config.yaml
d_model: 128
activation: "gelu"
rope_fraction: 0.75
attn_scale: 0.125
init_std_o: 0.0642
warmup_steps: 200
decay_fraction: 1.0
decay_shape: "sqrt"
batch_tokens: 32768
train_tokens: 116500000
Each number is 128 + 32 x the weight over the matrix's rms, rounded and kept within 0 to 255. Layers, rows and columns count from 0. Numbers have three digits each.

# q: layer 4 attention query, 128x128, rms 0.052, rows 27-37, columns 0-127
# k: layer 4 attention key, 128x128, rms 0.052, rows 27-36, columns 0-127
q27:117158120113101130132107157149135088145138075158160179135114148132127098172135073142094135153105195157130118086125122173079134160124076102172175077098071090171132136165087133128193099152150131073114138079138117162140117159155113143144158135100141129102178146145131056159094131103134144055120140124184118147185131134103145128129116168159111131052098124107140128124155107131151109098126
k27:119081091137148126178080149116146110137079124094116144141160155132112158152073125104152134149128109127120093119101124157079140165140107112113122097144123114133161154115122161128134134128166166146111151152129148111110122140197117100134135153155053159141119139138089111161146141163137152127146173133163112153147091149164132150117136092113115143108136155105163140117180139095096133150090
q28:120095105142111132158102181127144177128128079047102147181116144181068143192116107106168147146154157161109089139096107089121164158144112079172133106215110149071172102114151127063131095167147140121107131089119066133131132123115134114080130150168090102142133136171115096085117102090148209105132119077109158156160188090114099147104134162153162143127192169114170065064094152136132123078128
k28:081064162120173112199135166137133124111082026121057117181083088122182100188165159096145167177092132132108100160190097139100183208134117096088133129125086154118151148140098112108154116088141166138074121146149167155089074224131187102111092185080170165170177112132154094147125066210134119161127196136164144171118117145118202144088183073035083171144122136152113161191194146063171083215087
q29:111141142163165175089099067184101153131087175075087150179138104205101129064131097102137160106129117181094145128153134126171134104124194106059072171169146115074105130104150118119119162147076054169169125072090100090127158164132158108130108140167186151136130115090073126066197122154105128189144161084131079103071122098135107093185129149131129074142190178129045132117189152110119187118094
k29:139107156107143152114134130145116114105189142152129127121107154103184117127110144162082077132086090134169132124083106141079108132132110150175141099057161092107132160150134153121129135121204135123123117133198124175083143141101104131088079059092151050123152101145134110123121154125139140125145121142137159129145135159183150180034143127084130103152083101116158158157083178118103130055127
q30:142146146173132117104069075168139173182083157111179188228172135085127152129178126144092151079141141151152184172167166194132179151179180125174050168138125078167167155055136175112124134148023191126145150102174143036105132088159112121090115068100084198103153050176098159083149131089156114168063073151100167156087122092113126122190093150151146136102140128100108119100068125162117188082149
k30:109111113125106125092168184150183172206165102130109067072227134133056120120082112159199103153133190104120197089060139142095111122051149105125173129194122109226114170103092155111185167147160109083122101137183075110155118127130152188151183113148163069062164151128091095109121099106075107064167112116037189190183126123076125109081093163179075137062157163130235095119107200144125037164112
q31:151178127060126092163184148150157145164122142094045162138146115156176060161072090162094125130125161134111094160140061047092230142123144153174183147130136112119133087136106089149111106122161168114165127167150158132116181150106141126111122119175109118156066134169196163129136116171143160138133174121106159132102120131169079124071105159110101108118150161090130113161108099127151119120112
k31:112125115139150179133146177122158073149118145140090139165166117115085061124106169147069046111106116131092108110148087150078116150155145106129185145137121104109113068085115084131129123119121113111154120114108157165107109154127181138145074101127151123098146170083129162148089122134105087095121115115139179165165175137133106103109087159058152140115071141104122155107096089110160188161103
q32:168132088110106095134139091192158105116110129106106121129146110121115182073119108143117105143145176097071155137168124117086099087094128140142145149112155169060141140130110120166110118106069128121131078193201192129139106154110137125119158096131120171104139135155147186134155145137048124120181095154147104140141063117107170108100165111127087133113116066112146109163130147117137093141161
k32:140124109161136173161120094129102095071127143176138069121143096150145074181116090195123146155140121115126158116123152138153123134117133152155157120127074165113109082123177114105129106103087189139152130131102150141140169148118108149112085103138151089118218117107185147143122123106165139136148136148128147141141133170131147119162067113208150068117072133175169132119126163162177143118119
q33:109112175133182157200148185083209151159045159155050069202134127074192066130094093098131114130096115136159145123070160102160152099191109157086157119106096141089161139094137100116109112111163140171193173136087137178160229090114121139109121117149133178141089123207051133144131146130096072132097141113153166113157153151140105148148143206090053153119116137094108155128105038165109145152151
k33:157155169162097112144181099129107135111152129148165134045128121173156142150165096166004018166116042109118087094145138152163065146057078082217165096069053108126159169069067085149222134125131115081090132125164185159142041176082122202112084117170110023132148135121085132110165115119205098200209158201107163164095203194172081154165122043136175129113179126087171140126117115119061163153077
q34:176198098106174115148057059185115158164125097131055094168163170198135054149110074148059151128153108184090124112151047151143169183156178189158147120080119090127133167099119176082157157147124129083167241110066126079149194166169121103089091136210098163104085088164187106128083105152131067183130133107154146147065154049151119162122095211170077105104130154088114055135209104129187097147047
k34:118154138119165143172175172143184093112139077135138109130150129163093114169115087108126148148155102145088113087103071158062187170135097108176124182188171121153099175130136177125145074157135204146131148118040105149066180151120112181129117138121087106065098150063189182135094120129169128115088127140142205134073103098117084155070053148077143153187050085134095061019157075170231143091189
q35:130151075071107136081083121196077125097122091113035182189184084182105139188112055130073094153112156163061085126122084171079174136104153138180109097155128158174153051087110220101106158111135149128206140126146148078179147229094142137074107158139152073134126188156112108145147160166147172202106147121075191149070111109109140131130136103088133070141160212109144116068155133111114119086105
k35:196131098126089109093152136158127107063097096102118142217147196119189124042157080163137065128134096150064136094031130125157114159197192163130112097084129129140081152158169187045204184220071107059177098094167088077096201164059130095062079183167114038096126152127128039200098120120091127111116102147044122189249143183063135200122191147119159215109117090096108119159083129176113126121134
q36:156161168103045131115075078201207135183117150190176095170119120049124173046131210091132175167155095101095106031151081128114077039108120103101117180135190148081169099203119064147183207104138207111111095208124094136094097138205121187162128097126140144188151098163058111091143061142141131134182100090131163202152142031152084146156121226067155145124061056101145106129086125108184117138187
k36:115118080127179124123182122172174133164137156110137051091114102127142131158161091152098124148137093181105143141105136093115156099096184139153165111181163084133114151116171115091139176122108133212122129169092128136078186111175105177071084125145158126117203186048080109170101097103151125103090106126112131176122119173137135171100151198145096090167101088096182126087108179113092150173071
q37:134168150155151155149139107169209143172129191091171143045121073062166138178063081130189101109217130131130105131122168140072108144097139157118140141112126102108177102161062137145124084186113192180129093151083097163133134089069138130135172106163168135150037114104084198063223154130088172131080096120152120148116058082140133063162133087066141148158163178097079087086060074141122081203085